Part of a small language model's weights: a variant of Muon for these matrices.
Each number is 200 + 20 x the weight over its row's rms, rounded and kept within 0 to 999. Layers, rows and columns count from 0. The size before them is the row's rms in percent of the matrix's.

# down: layer 2 MLP down (transposed), 384x128, rms 0.0333, rows 321-373, columns 0-63
# up: layer 2 MLP up, 384x128, rms 0.0971, rows 322-373, columns 0-63
down321,101,199,225,200,197,182,212,173,206,182,191,182,211,178,232,233,162,201,233,235,148,206,240,218,193,207,178,199,221,208,175,222,188,244,196,182,204,208,201,202,182,190,213,189,240,191,203,194,250,214,210,221,186,220,209,196,204,200,227,209,201,213,213,188,157
up322,105,182,214,173,190,182,194,189,236,197,188,181,172,211,234,203,223,207,212,227,191,210,200,206,228,193,206,171,235,214,193,214,207,194,203,201,183,212,192,193,163,227,181,224,196,207,186,208,205,226,237,233,176,208,228,222,213,200,191,198,201,142,164,229,217
down322,104,184,235,207,204,210,181,155,175,198,165,205,227,187,191,187,202,212,225,208,224,225,219,184,168,186,223,189,201,203,184,185,209,234,203,212,195,162,206,198,242,183,199,213,188,202,258,177,222,166,183,212,190,197,225,187,219,225,207,204,199,194,205,194,219
up323,098,159,202,175,209,167,205,212,173,183,218,188,215,207,169,215,179,205,206,176,193,225,209,180,221,213,219,209,190,193,183,213,195,167,227,195,183,165,222,201,231,180,216,234,201,178,206,208,139,206,202,228,203,197,140,206,199,232,203,192,207,207,172,211,244
down323,101,241,202,220,203,232,185,218,225,186,224,196,167,205,216,230,226,210,208,188,198,174,200,211,194,209,185,205,171,200,178,186,208,161,181,190,199,207,206,200,175,191,183,201,174,211,193,186,223,187,206,155,193,219,245,205,222,182,194,233,198,234,194,184,151
up324,100,199,220,204,232,186,226,197,204,223,217,202,178,177,223,191,255,199,188,207,193,207,164,214,184,211,219,201,227,190,224,176,215,204,231,236,194,240,177,227,206,243,175,215,203,204,175,211,176,214,203,214,190,167,234,188,159,206,229,217,215,208,190,202,194
down324,094,242,227,216,204,221,188,201,193,212,183,205,206,155,218,211,176,189,223,166,183,214,219,208,162,209,222,174,213,181,221,192,242,207,196,219,203,222,201,200,196,159,180,204,193,164,150,227,212,201,207,195,199,225,200,160,210,176,165,209,202,199,214,187,214
up325,103,197,219,201,188,199,183,246,203,212,231,188,156,177,186,245,213,233,207,212,181,200,194,181,226,218,203,191,223,220,203,221,174,194,214,221,195,196,192,156,202,228,210,184,193,156,208,187,172,172,196,179,196,173,174,198,225,179,190,201,209,171,179,231,224
down325,104,212,175,204,209,202,225,223,159,222,198,186,205,193,242,198,211,217,169,217,188,212,202,180,198,192,200,154,211,202,223,189,200,218,229,221,222,195,243,196,223,204,186,204,238,211,199,206,174,192,210,220,191,161,190,195,197,201,193,219,183,208,183,201,226
up326,098,213,172,212,206,156,222,217,183,197,225,191,179,244,212,198,198,204,199,208,234,190,199,202,214,204,193,214,216,186,195,198,188,217,186,220,168,211,173,181,209,205,189,194,193,194,169,214,180,213,166,197,204,207,215,216,175,151,186,190,222,222,162,226,189
down326,094,233,196,249,199,223,185,219,202,235,209,196,216,188,147,201,199,192,186,184,225,186,214,207,197,228,178,198,194,230,212,201,236,163,182,175,193,177,178,205,156,194,186,183,222,193,211,153,232,191,195,175,182,202,190,233,189,172,158,221,193,205,196,197,196
up327,103,210,188,185,227,173,195,197,197,195,214,219,164,227,183,203,193,197,179,183,217,196,226,224,203,210,176,229,216,227,199,224,186,215,199,237,222,187,194,181,180,197,193,192,175,205,156,184,216,183,179,184,212,229,176,219,194,246,184,220,213,238,237,189,203
down327,106,185,220,246,200,237,200,173,201,218,197,182,215,189,197,214,213,209,210,183,193,228,201,188,183,189,209,176,191,176,191,161,205,177,214,195,191,210,197,203,220,165,227,172,189,221,199,196,184,215,198,201,194,186,207,181,205,202,183,201,223,169,178,206,195
up328,110,191,172,198,182,181,189,218,185,213,220,223,209,227,229,210,204,209,191,179,186,209,191,195,201,207,181,187,221,194,175,180,172,233,198,193,200,241,178,192,199,228,192,207,230,218,191,209,132,234,210,200,186,225,205,200,218,197,190,218,202,216,214,228,207
down328,106,242,175,197,220,201,231,186,186,203,215,211,237,162,210,184,206,207,203,192,171,197,169,202,172,191,231,192,255,177,221,187,216,181,191,186,189,197,201,213,228,201,203,187,191,209,185,184,161,186,202,192,239,198,199,189,187,179,189,182,233,223,193,195,177
up329,101,178,203,177,167,199,219,197,194,161,175,194,178,195,197,196,168,207,210,180,164,231,194,184,181,147,238,213,202,206,239,187,186,200,219,174,187,140,206,183,193,207,216,222,192,176,197,198,202,194,198,190,194,220,202,188,195,190,197,180,193,184,188,181,204
down329,100,206,189,200,222,215,206,183,203,171,198,218,242,170,197,200,191,194,248,201,205,189,212,190,211,170,220,186,204,179,239,221,203,217,203,208,186,200,213,196,243,228,231,202,189,179,240,225,219,181,176,193,169,182,168,217,202,220,177,199,220,216,159,221,239
up330,106,198,182,202,169,214,191,191,188,184,186,239,221,198,176,231,191,206,180,202,180,189,199,180,214,175,178,175,186,216,238,203,167,175,186,218,222,163,188,164,190,239,207,251,220,200,201,182,215,219,170,223,170,182,196,203,205,192,207,216,180,222,172,182,228
down330,104,179,213,223,249,242,203,215,189,158,247,188,185,215,182,157,243,193,176,201,184,186,199,234,190,185,193,198,192,197,205,204,198,196,209,212,169,204,167,226,209,232,153,247,186,192,193,201,188,180,171,227,223,171,167,182,201,208,210,187,187,204,201,224,201
up331,104,202,181,199,168,210,186,218,171,191,199,199,218,213,191,178,180,223,209,187,220,249,201,199,183,187,190,187,190,177,183,173,197,165,216,182,184,197,197,175,194,214,220,191,182,222,137,176,205,206,258,217,208,181,222,192,209,185,227,217,195,216,199,186,211
down331,103,210,175,169,217,200,175,177,171,175,190,206,221,197,158,202,204,236,203,199,197,169,175,199,209,199,199,249,184,180,206,190,164,204,203,177,213,209,230,195,202,210,223,200,193,187,151,153,170,222,209,226,172,185,175,225,176,238,215,188,210,210,202,175,233
up332,093,208,202,193,190,172,205,207,211,166,203,217,185,195,193,216,217,220,209,223,167,219,184,178,213,200,214,227,172,185,195,214,169,159,180,193,195,192,183,181,214,188,224,229,211,227,144,176,176,192,225,223,200,192,164,194,185,202,209,219,226,215,213,203,207
down332,095,192,191,195,209,170,197,237,233,193,181,211,222,179,199,228,236,190,218,184,207,160,237,219,183,183,196,190,176,196,200,188,188,195,189,240,203,217,166,229,177,191,232,220,204,183,218,205,189,217,200,231,175,204,180,217,195,176,201,209,186,185,205,222,190
up333,097,214,207,216,172,156,183,178,203,209,184,194,188,169,230,204,205,204,184,214,194,216,189,207,230,195,193,218,189,206,196,174,186,217,244,198,183,192,198,167,166,211,219,186,169,211,184,217,169,216,199,191,165,184,221,204,161,187,197,190,242,201,193,202,192
down333,092,174,240,239,221,192,229,159,206,213,175,235,202,220,180,200,195,189,184,201,202,190,192,195,196,208,208,210,193,182,204,218,200,185,213,212,201,209,207,242,190,184,224,193,223,181,186,219,219,208,219,220,154,212,225,216,188,196,177,208,197,187,209,167,243
up334,097,182,235,264,204,179,200,203,182,207,200,203,229,218,184,205,169,182,218,196,209,164,205,210,197,198,191,178,252,226,216,240,178,223,203,187,176,206,203,164,179,196,160,208,228,224,192,196,191,199,170,212,202,196,201,215,183,167,189,178,211,209,191,177,200
down334,101,208,189,193,216,206,226,216,210,183,189,183,214,215,175,184,212,191,227,223,188,174,212,222,197,228,204,231,234,227,194,181,220,192,199,198,163,174,183,173,214,184,198,204,199,213,201,202,245,200,217,232,205,227,174,191,182,160,200,174,207,179,181,185,193
up335,093,173,179,181,203,201,179,178,168,217,201,210,201,197,195,202,236,217,207,173,191,220,211,203,212,196,197,185,194,172,192,195,204,247,204,236,180,138,165,191,181,192,199,224,200,197,214,215,224,179,223,196,194,197,207,186,220,211,162,166,193,179,209,192,204
down335,098,209,215,215,203,208,212,205,178,206,219,212,240,182,226,249,163,213,216,172,184,190,225,212,200,216,185,194,173,182,173,223,184,206,203,213,224,211,181,180,185,178,184,189,225,184,185,203,256,196,204,203,190,203,213,192,210,198,234,217,192,197,179,195,185
up336,101,208,208,197,168,199,178,209,200,189,215,175,201,212,223,206,233,225,193,208,187,180,154,185,175,190,198,219,219,156,218,175,201,177,184,230,231,177,215,204,196,210,211,198,190,185,177,183,168,202,233,216,216,233,219,205,223,175,196,230,186,220,208,188,188
down336,099,194,218,208,215,194,202,203,160,216,211,187,208,166,194,198,176,238,178,202,216,184,220,167,202,187,240,237,199,257,213,217,185,192,216,203,163,187,177,154,212,213,171,194,166,187,203,170,188,220,235,204,216,196,215,219,222,206,207,201,171,194,201,231,181
up337,091,188,168,203,183,201,198,208,194,237,214,204,215,190,213,207,200,224,199,216,179,226,208,163,185,182,216,219,223,190,174,185,214,186,210,186,185,232,168,186,239,182,235,204,210,210,190,187,191,190,226,204,215,175,225,229,195,216,184,200,218,189,212,178,217
down337,093,196,163,188,195,203,235,195,201,197,192,194,200,203,220,202,200,220,184,193,224,229,165,188,195,189,220,203,193,212,211,210,188,206,185,211,196,181,203,244,207,179,211,181,214,166,216,222,231,203,221,187,197,219,234,220,200,205,227,205,168,196,205,209,223
up338,094,168,183,159,166,191,147,222,205,221,246,214,173,224,245,220,195,180,226,204,207,223,208,191,186,204,231,232,174,207,196,210,186,228,193,196,193,181,206,220,217,238,228,157,235,177,172,241,160,198,212,185,205,203,189,177,193,194,208,227,181,161,208,181,206
down338,097,182,200,229,150,182,201,228,182,182,204,218,189,183,193,214,199,174,221,204,222,188,184,175,172,193,201,225,184,207,235,211,213,248,207,232,182,222,217,210,230,232,198,198,169,190,185,233,256,194,184,174,199,202,182,200,197,190,214,167,172,189,174,212,230
up339,096,199,205,245,207,246,197,193,198,187,227,187,198,227,196,207,186,216,188,212,197,228,183,212,188,221,211,218,183,211,199,190,189,241,193,205,188,172,201,194,214,243,216,183,148,186,182,193,235,209,216,215,197,176,208,200,198,189,211,219,206,190,205,166,208
down339,091,215,223,246,205,208,193,188,190,191,222,197,174,178,196,173,191,218,213,185,195,221,197,203,191,223,200,166,218,190,212,212,220,188,210,196,210,226,214,208,161,216,219,182,202,197,240,173,207,218,219,195,214,215,201,229,203,215,226,184,205,199,145,177,180
up340,096,193,167,195,218,208,205,180,187,191,208,171,196,226,201,198,186,208,173,225,194,185,166,196,210,213,183,184,234,207,214,174,170,224,197,187,167,182,199,230,189,220,177,186,212,208,186,236,227,203,166,209,208,164,185,213,220,210,194,216,168,191,229,161,198
down340,099,166,223,193,191,195,224,180,196,210,197,179,222,165,208,225,245,208,212,200,174,160,178,194,182,214,201,225,184,192,195,168,210,190,178,173,194,176,178,183,207,237,204,177,195,197,164,235,219,189,205,207,217,220,192,209,214,200,229,159,206,186,222,210,181
up341,107,195,213,224,159,176,189,227,195,184,181,210,181,186,202,219,217,219,181,206,227,194,153,208,218,215,207,201,204,214,174,177,198,227,195,206,245,196,193,170,182,239,187,176,194,257,188,156,240,214,189,210,171,204,228,177,233,209,185,207,233,193,195,178,199
down341,101,198,206,183,193,218,190,147,214,187,192,191,219,234,220,211,213,224,210,196,224,187,182,196,209,197,194,174,187,187,207,214,181,194,184,174,224,224,211,225,167,200,181,224,207,190,233,188,187,244,207,221,189,206,206,190,196,187,197,211,177,225,229,193,163
up342,101,211,218,171,153,173,176,191,204,201,165,194,217,207,198,153,207,218,199,206,245,244,187,210,194,146,187,166,215,182,183,219,168,207,210,205,192,166,208,191,215,217,198,212,210,188,184,198,196,167,192,202,186,205,167,221,190,234,223,233,193,196,203,191,203
down342,104,211,213,227,205,247,195,196,212,201,189,240,216,217,193,182,241,196,168,210,207,207,230,179,185,169,206,188,182,199,207,203,178,176,175,171,191,204,188,208,209,194,216,209,236,214,226,213,194,200,156,187,193,174,181,181,207,213,188,247,196,211,201,176,188
up343,090,188,182,182,195,175,185,208,174,207,197,209,224,213,192,202,192,199,246,240,223,203,196,210,191,217,181,165,223,192,190,200,176,188,231,183,158,198,174,226,184,220,173,208,184,153,200,172,201,190,190,192,191,203,218,188,153,189,189,199,188,210,182,160,182
down343,094,211,170,243,214,215,199,188,158,218,182,216,218,182,154,220,184,196,209,203,235,196,186,198,170,186,193,151,195,202,205,211,224,222,200,187,182,197,185,195,185,192,187,200,193,199,201,168,219,186,197,195,205,225,206,198,210,209,202,171,184,197,180,214,235
up344,100,192,239,173,214,213,224,189,196,183,240,198,227,175,168,210,270,227,210,198,220,192,184,201,172,185,221,202,214,184,183,170,205,201,184,199,218,163,180,228,194,244,209,230,227,244,166,182,174,213,203,198,187,217,197,174,200,164,178,204,181,206,215,192,196
down344,102,198,206,223,195,233,186,177,197,193,198,201,177,198,203,169,205,230,206,228,183,198,232,215,175,220,230,200,202,227,235,180,209,230,239,177,187,230,178,189,211,175,220,225,212,207,215,192,215,222,185,183,153,157,182,172,232,195,225,228,199,225,200,201,178
up345,084,205,209,189,226,241,195,181,168,200,225,201,196,209,208,225,199,184,204,218,188,201,193,163,178,176,179,217,208,204,187,198,208,179,200,234,203,185,189,198,197,193,180,188,211,184,173,183,238,169,244,200,215,207,190,175,187,209,204,209,192,186,203,191,225
down345,089,192,211,208,225,195,193,209,207,222,188,210,198,179,171,226,163,168,194,164,168,186,165,235,183,208,174,188,194,200,177,205,220,183,177,202,199,191,182,199,195,195,205,177,198,208,188,156,231,218,203,172,186,196,194,203,206,214,217,213,216,212,168,193,201
up346,097,203,192,184,191,176,170,241,171,207,190,206,219,226,201,200,183,216,227,188,214,213,215,197,173,215,202,190,200,178,190,211,213,198,202,202,196,205,197,215,220,193,199,187,205,229,182,172,211,188,215,184,165,185,217,142,210,194,235,179,199,191,220,195,203
down346,090,239,228,232,196,179,199,189,193,182,206,175,236,165,183,241,208,185,198,191,201,198,164,212,187,158,179,229,209,210,174,219,230,212,205,248,186,177,206,183,182,225,197,216,178,221,199,166,145,219,187,211,159,212,192,200,207,235,183,197,224,173,242,180,204
up347,103,200,189,204,164,206,166,195,174,194,201,203,205,196,206,221,192,183,211,213,184,195,199,209,197,168,190,208,207,207,202,209,158,225,184,194,208,191,264,148,177,238,171,225,215,181,157,217,220,206,178,206,181,239,229,200,191,171,194,194,217,162,205,221,224
down347,104,184,210,199,190,190,217,198,189,159,220,203,186,192,181,183,222,177,188,232,192,212,189,210,196,168,232,185,206,195,172,197,187,171,178,175,213,177,175,191,196,193,156,228,156,167,172,203,213,186,241,199,219,212,196,194,196,224,189,207,219,207,224,223,186
up348,094,174,197,200,147,171,171,196,182,151,200,173,199,178,186,196,203,186,206,208,208,246,205,217,159,169,175,186,193,212,211,248,172,188,225,198,180,197,195,199,194,207,219,219,223,199,200,200,206,199,205,208,192,178,205,209,171,179,192,193,186,194,207,209,189
down348,101,183,185,210,198,196,215,162,219,224,178,219,201,208,203,199,179,214,220,192,209,198,195,198,212,227,170,194,208,233,199,222,211,209,198,204,189,226,211,214,191,222,194,183,176,214,204,220,220,202,205,211,189,210,188,184,184,216,213,227,211,209,184,260,217
up349,102,209,166,195,170,180,179,209,193,209,189,196,205,196,226,212,225,199,175,218,176,188,198,199,201,198,209,206,219,193,192,228,179,224,191,193,212,156,191,163,167,169,179,187,205,207,210,206,149,184,247,190,169,177,184,184,212,186,199,223,202,177,218,243,232
down349,098,196,186,227,217,203,238,216,192,152,200,197,213,199,238,211,182,224,216,218,244,186,191,207,197,205,170,218,143,180,214,218,221,193,182,178,207,183,167,168,219,208,190,225,217,202,197,211,188,184,194,251,212,226,213,171,189,208,214,202,182,211,210,213,226
up350,100,204,178,204,221,195,178,211,197,191,237,206,200,191,146,207,176,218,193,224,173,212,203,220,175,210,240,187,229,205,206,210,202,231,236,209,202,174,226,175,199,211,191,197,195,183,186,201,231,194,202,210,201,234,194,181,221,196,186,209,178,195,189,197,203
down350,102,224,194,192,217,199,214,202,215,226,241,175,155,192,214,206,175,201,210,219,216,224,219,171,182,196,228,206,185,213,186,191,211,200,212,172,204,181,212,169,210,209,205,216,185,238,185,207,215,200,193,158,229,237,226,166,188,223,223,212,178,207,195,206,176
up351,093,208,206,175,210,185,192,213,207,217,174,190,213,221,236,177,230,200,187,216,187,210,170,191,188,221,222,214,174,199,180,218,213,195,223,187,178,217,200,191,186,215,159,206,176,172,174,212,169,175,194,239,223,183,212,209,172,212,195,217,213,219,180,224,256
down351,093,195,174,238,204,192,180,205,210,205,177,210,185,166,196,208,202,198,219,186,218,195,231,202,196,211,211,216,191,202,185,194,235,186,197,207,213,188,200,219,193,166,206,216,199,168,161,221,248,208,212,167,184,190,194,196,218,154,218,229,196,206,202,228,171
up352,101,179,190,208,220,196,213,185,187,180,215,184,207,207,196,182,200,201,212,203,221,242,200,217,176,196,209,215,202,219,209,211,204,196,222,185,218,170,221,183,182,206,197,199,205,210,203,191,225,178,194,194,162,252,191,217,185,215,216,185,213,193,157,164,235
down352,102,205,168,213,180,205,187,214,208,152,185,201,221,200,209,227,226,198,230,201,216,202,201,183,208,166,194,215,204,219,209,166,217,192,184,214,218,215,251,197,189,169,158,169,193,161,224,207,263,210,215,210,173,201,168,195,179,211,193,203,194,171,187,193,207
up353,100,204,181,205,216,188,165,218,174,172,205,177,209,201,196,178,197,203,240,226,224,194,206,220,200,186,189,189,218,216,192,189,184,211,188,186,215,174,234,172,194,219,200,223,181,232,182,196,264,192,199,207,193,199,197,206,236,196,198,213,158,196,252,183,205
down353,100,191,231,200,170,227,204,154,183,210,228,201,206,188,178,187,214,214,230,196,231,196,169,221,170,199,194,219,196,197,247,203,215,160,153,182,209,197,192,177,231,183,218,228,179,207,227,194,227,207,204,211,226,221,186,202,231,252,205,203,190,205,204,227,203
up354,107,190,218,198,177,210,194,174,198,204,247,202,168,204,169,225,170,234,191,202,200,227,190,222,189,198,202,225,169,182,237,205,207,186,204,193,215,181,191,187,200,218,208,187,227,185,187,200,238,203,197,165,186,193,219,214,198,212,240,154,204,224,180,194,226
down354,099,192,232,211,211,188,223,240,202,224,194,209,211,174,218,222,247,187,187,200,201,198,181,232,168,215,216,201,209,184,166,230,178,224,163,212,184,249,160,181,188,193,220,201,195,185,225,192,232,202,230,199,218,169,205,231,239,190,201,227,212,180,249,184,198
up355,098,203,188,182,242,212,209,208,216,191,195,197,184,222,212,178,173,188,227,239,223,218,190,204,186,185,194,185,237,214,175,180,193,205,255,197,215,148,202,201,191,215,203,215,215,199,173,191,164,231,194,200,189,215,236,216,186,165,215,180,225,181,222,192,181
down355,106,226,217,213,234,219,229,205,199,191,208,203,244,204,211,189,174,196,245,180,234,184,220,241,170,216,218,233,229,212,198,188,216,191,225,205,207,226,187,245,185,183,210,217,232,188,183,188,200,187,188,223,207,187,207,200,213,220,203,234,197,200,221,189,222
up356,100,202,155,209,162,214,197,192,190,186,163,220,203,174,192,204,239,204,180,197,191,224,181,183,201,158,191,168,238,174,214,213,160,185,204,221,238,178,229,180,179,175,183,205,197,191,200,200,200,213,162,203,184,220,183,218,213,211,195,195,160,167,229,199,221
down356,096,166,184,195,172,207,198,186,205,211,183,188,216,183,222,223,181,201,208,220,196,222,192,195,227,173,189,215,191,210,161,179,224,202,207,176,192,228,185,220,182,220,178,210,157,231,194,227,243,192,193,163,215,191,194,205,213,230,212,186,174,182,167,183,191
up357,099,195,190,182,214,197,176,204,226,214,200,211,234,209,207,192,212,207,209,190,184,207,206,207,194,200,232,214,184,208,176,222,231,172,228,187,216,203,219,212,220,176,162,196,223,200,192,178,208,190,212,182,197,201,257,212,168,220,188,195,167,170,181,171,173
down357,106,239,206,185,181,183,220,186,215,181,192,170,216,184,190,264,223,209,174,218,213,216,185,195,206,155,203,173,183,203,186,170,181,230,214,200,183,227,228,177,172,209,196,181,210,204,209,201,199,184,188,208,235,235,201,203,194,169,197,221,240,222,223,203,181
up358,104,191,236,196,220,191,221,217,241,214,213,233,221,215,193,195,203,219,210,204,228,204,185,192,223,178,217,213,208,222,222,193,200,202,208,231,171,188,188,184,205,235,200,197,220,225,198,193,223,174,189,167,230,221,196,208,199,211,179,209,181,162,215,216,166
down358,104,190,226,224,221,180,231,210,219,211,185,180,202,221,203,211,178,220,203,204,181,222,186,193,215,212,173,231,194,199,203,166,211,195,226,222,224,251,212,191,222,242,185,199,198,191,195,231,237,226,219,203,218,207,184,202,201,206,157,217,148,194,209,219,191
up359,094,198,213,206,176,183,212,202,181,196,210,217,211,172,180,179,204,218,241,213,166,212,208,244,189,168,188,169,221,219,185,212,181,233,232,183,210,200,197,178,233,203,224,179,182,186,181,178,202,194,190,202,206,210,167,194,190,191,167,225,223,185,222,202,226
down359,095,200,215,214,204,214,197,229,222,207,183,157,192,220,239,228,206,235,195,197,228,206,159,212,171,208,168,208,177,209,182,163,186,238,207,191,198,204,189,202,197,198,205,161,207,179,191,195,197,202,191,170,196,175,221,205,232,209,191,193,217,197,182,207,244
up360,107,187,232,211,200,188,199,191,200,237,219,206,185,190,183,213,197,180,192,200,213,241,161,191,176,164,204,194,206,206,218,231,158,236,171,196,208,186,195,197,196,206,221,192,236,189,184,193,267,214,194,198,215,228,167,202,192,193,221,208,204,190,157,221,221
down360,104,198,179,174,207,200,206,193,214,185,210,184,220,196,191,210,225,223,204,184,192,169,239,206,242,221,226,181,185,170,185,176,230,162,195,212,191,204,203,219,189,173,185,204,160,220,229,206,266,228,195,209,210,192,211,194,201,208,177,216,193,230,183,238,183
up361,101,202,208,178,235,178,189,209,160,202,205,216,247,234,197,140,175,207,194,194,194,221,196,210,226,179,212,215,201,206,183,218,223,168,199,176,199,227,186,201,207,185,208,192,236,218,197,190,196,194,204,199,160,189,193,177,184,203,194,206,182,205,184,213,193
down361,103,226,213,221,143,211,197,193,246,198,197,188,223,217,187,224,221,195,184,181,214,200,190,211,227,180,208,223,180,183,151,199,182,184,230,177,206,183,201,206,196,211,177,180,195,218,198,218,187,189,213,165,192,233,220,229,184,177,180,207,174,225,191,227,182
up362,099,197,197,202,183,146,206,235,169,193,205,224,223,204,210,208,170,210,204,226,212,206,200,212,187,193,229,179,219,179,198,182,163,220,201,187,165,231,185,174,196,176,221,211,195,206,209,227,229,228,192,195,189,209,208,250,191,188,207,187,206,188,208,171,189
down362,097,199,184,199,208,190,216,206,181,185,205,194,209,242,203,149,179,211,195,231,205,203,190,181,225,218,216,223,215,147,155,204,180,209,226,188,183,192,210,205,192,202,168,209,184,212,216,224,189,151,184,183,195,178,148,203,217,228,203,182,202,194,224,206,196
up363,086,194,222,175,215,198,194,214,219,214,234,224,178,211,226,226,252,191,213,210,207,200,192,192,191,168,218,178,183,212,179,224,173,222,214,188,176,187,234,188,175,218,181,195,214,168,170,183,182,213,218,194,180,217,197,240,207,203,184,219,209,199,193,222,210
down363,085,157,177,207,186,212,232,195,201,207,168,214,225,219,179,198,190,210,183,206,185,208,195,180,181,192,207,201,163,201,179,165,263,217,186,163,187,182,202,190,194,183,230,178,175,201,181,244,235,209,187,186,212,212,180,173,166,223,207,204,218,193,201,181,225
up364,101,187,206,203,246,165,241,210,193,237,244,214,192,201,195,266,195,212,242,208,196,233,184,207,223,179,166,199,209,195,219,173,191,187,199,244,204,162,221,219,192,202,206,227,193,214,206,240,184,211,191,184,215,190,207,207,197,192,203,225,202,177,262,218,200
down364,101,194,194,193,257,220,216,213,173,182,185,214,245,198,163,165,198,218,194,207,166,208,188,202,200,212,173,223,204,191,204,164,200,225,239,218,204,196,230,189,215,184,177,185,210,188,220,181,173,206,227,275,176,178,219,200,174,217,233,212,197,149,202,176,210
up365,095,195,216,212,195,203,173,177,211,201,205,172,204,189,160,247,166,205,243,206,204,186,164,186,207,221,172,199,236,205,207,194,191,173,192,200,179,187,148,200,206,205,214,201,222,187,199,215,223,184,180,190,234,175,191,174,232,184,193,194,218,201,249,180,204
down365,094,232,180,212,196,225,207,181,234,198,200,194,219,147,184,195,178,186,208,207,179,177,179,201,211,216,215,215,201,217,198,221,196,211,195,179,193,200,199,202,189,175,230,198,214,191,244,213,298,218,225,161,196,180,196,169,244,184,190,219,219,193,225,182,195
up366,106,232,187,152,225,201,162,194,229,184,210,204,171,210,197,181,204,252,229,202,200,203,210,220,218,174,171,193,197,220,160,234,165,182,205,168,177,199,195,184,221,188,226,187,197,204,220,198,197,194,210,199,204,230,174,206,223,214,178,209,188,192,220,186,200
down366,104,207,202,234,211,189,211,187,196,186,199,223,210,219,171,212,166,182,200,200,175,196,224,184,229,226,218,194,197,192,191,205,229,174,209,192,194,184,203,205,244,183,173,191,181,200,202,193,204,208,233,210,206,172,167,216,210,151,162,183,234,225,198,176,204
up367,094,193,193,197,160,187,206,194,192,202,199,193,205,194,190,188,195,168,227,195,197,246,202,222,216,208,188,185,239,212,205,197,213,225,198,215,195,184,186,180,193,251,175,219,218,169,162,224,199,180,216,245,195,191,189,190,192,183,223,227,226,209,227,193,208
down367,105,181,201,195,172,200,228,167,208,190,185,198,224,164,202,166,252,207,223,210,190,191,213,214,144,227,218,211,203,200,247,191,205,183,162,203,225,194,195,160,222,184,231,207,215,184,210,191,229,190,182,212,169,178,211,226,217,215,216,225,209,209,216,157,222
up368,102,174,187,181,190,201,185,207,192,195,203,190,194,180,248,217,180,212,224,213,238,204,186,258,216,175,181,201,207,208,183,226,181,195,199,191,210,188,243,195,203,167,167,201,200,197,187,187,186,223,216,231,188,219,202,230,204,173,222,192,196,198,206,154,186
down368,097,213,193,179,190,204,190,210,202,170,201,178,217,199,207,250,222,221,212,219,171,192,209,224,209,154,184,196,231,219,204,220,153,209,177,179,198,224,241,169,222,200,142,194,236,191,179,163,168,166,166,230,195,222,174,220,205,166,227,197,209,210,197,172,183
up369,101,182,195,200,210,248,177,210,225,220,207,196,195,193,210,207,206,212,223,207,210,204,194,188,197,228,194,209,223,207,202,186,199,227,198,193,197,203,193,193,209,229,147,222,170,197,164,196,147,170,213,220,206,183,203,187,161,198,200,224,177,217,211,171,201
down369,100,199,244,214,168,207,167,175,219,205,216,187,195,230,189,205,191,211,194,211,190,200,197,205,235,168,195,204,195,206,230,184,214,208,199,160,207,157,182,220,180,226,194,199,217,225,168,192,256,203,179,208,197,207,258,202,174,187,204,211,219,194,207,195,235
up370,096,204,193,207,159,194,203,232,173,206,200,212,208,223,183,183,227,193,202,192,210,198,210,213,205,189,205,195,159,217,217,164,211,165,197,200,213,190,189,202,222,221,187,202,179,200,162,180,176,215,215,235,185,175,224,186,154,195,202,194,231,236,192,199,216
down370,098,204,202,197,246,232,156,224,210,188,211,186,211,192,224,180,188,173,208,228,197,198,210,200,178,173,208,217,208,166,178,200,181,215,173,191,222,185,230,207,194,197,208,155,243,195,252,234,183,194,205,172,190,246,213,212,212,189,189,219,226,183,220,198,185
up371,113,172,215,181,181,202,205,217,213,203,213,219,180,223,164,221,215,231,222,204,195,157,168,175,188,223,244,243,193,226,189,198,219,204,190,188,199,199,190,198,173,207,185,180,202,189,184,181,170,216,209,166,171,200,224,208,165,226,216,195,147,211,166,178,185
down371,105,195,202,210,181,193,207,221,220,192,187,202,234,164,185,210,215,190,185,192,218,187,177,169,188,189,218,198,199,196,210,226,216,195,217,223,162,241,189,207,217,226,203,220,207,207,207,210,202,211,167,235,172,159,204,190,206,184,197,226,194,192,207,185,206
up372,103,216,185,204,207,174,231,222,210,166,212,173,244,204,185,191,191,181,190,178,191,220,205,229,207,212,170,164,214,196,198,208,166,180,182,200,212,196,214,193,232,228,166,234,186,210,146,198,223,207,202,202,199,230,186,216,203,206,205,225,175,177,219,195,193
down372,095,197,220,200,196,163,209,196,186,180,253,186,191,229,184,224,187,171,180,203,231,167,220,211,172,225,200,188,214,189,204,208,231,205,217,202,244,217,212,180,157,171,213,186,206,190,222,175,207,206,236,176,196,191,156,210,209,223,216,170,215,211,190,186,211
up373,095,204,167,224,156,195,194,193,193,231,202,208,233,207,222,196,175,226,202,209,176,185,174,210,194,220,217,229,231,202,155,153,234,207,213,237,171,220,194,151,210,203,189,215,201,176,219,210,197,191,204,221,187,199,218,162,197,199,216,205,186,182,218,213,217
down373,095,210,215,188,200,209,203,176,162,199,206,221,232,222,185,173,183,171,192,199,206,202,190,206,212,234,219,213,214,214,167,187,200,206,181,193,232,169,210,219,239,220,210,227,192,181,191,189,246,210,230,213,159,207,205,187,223,172,195,201,174,233,222,196,208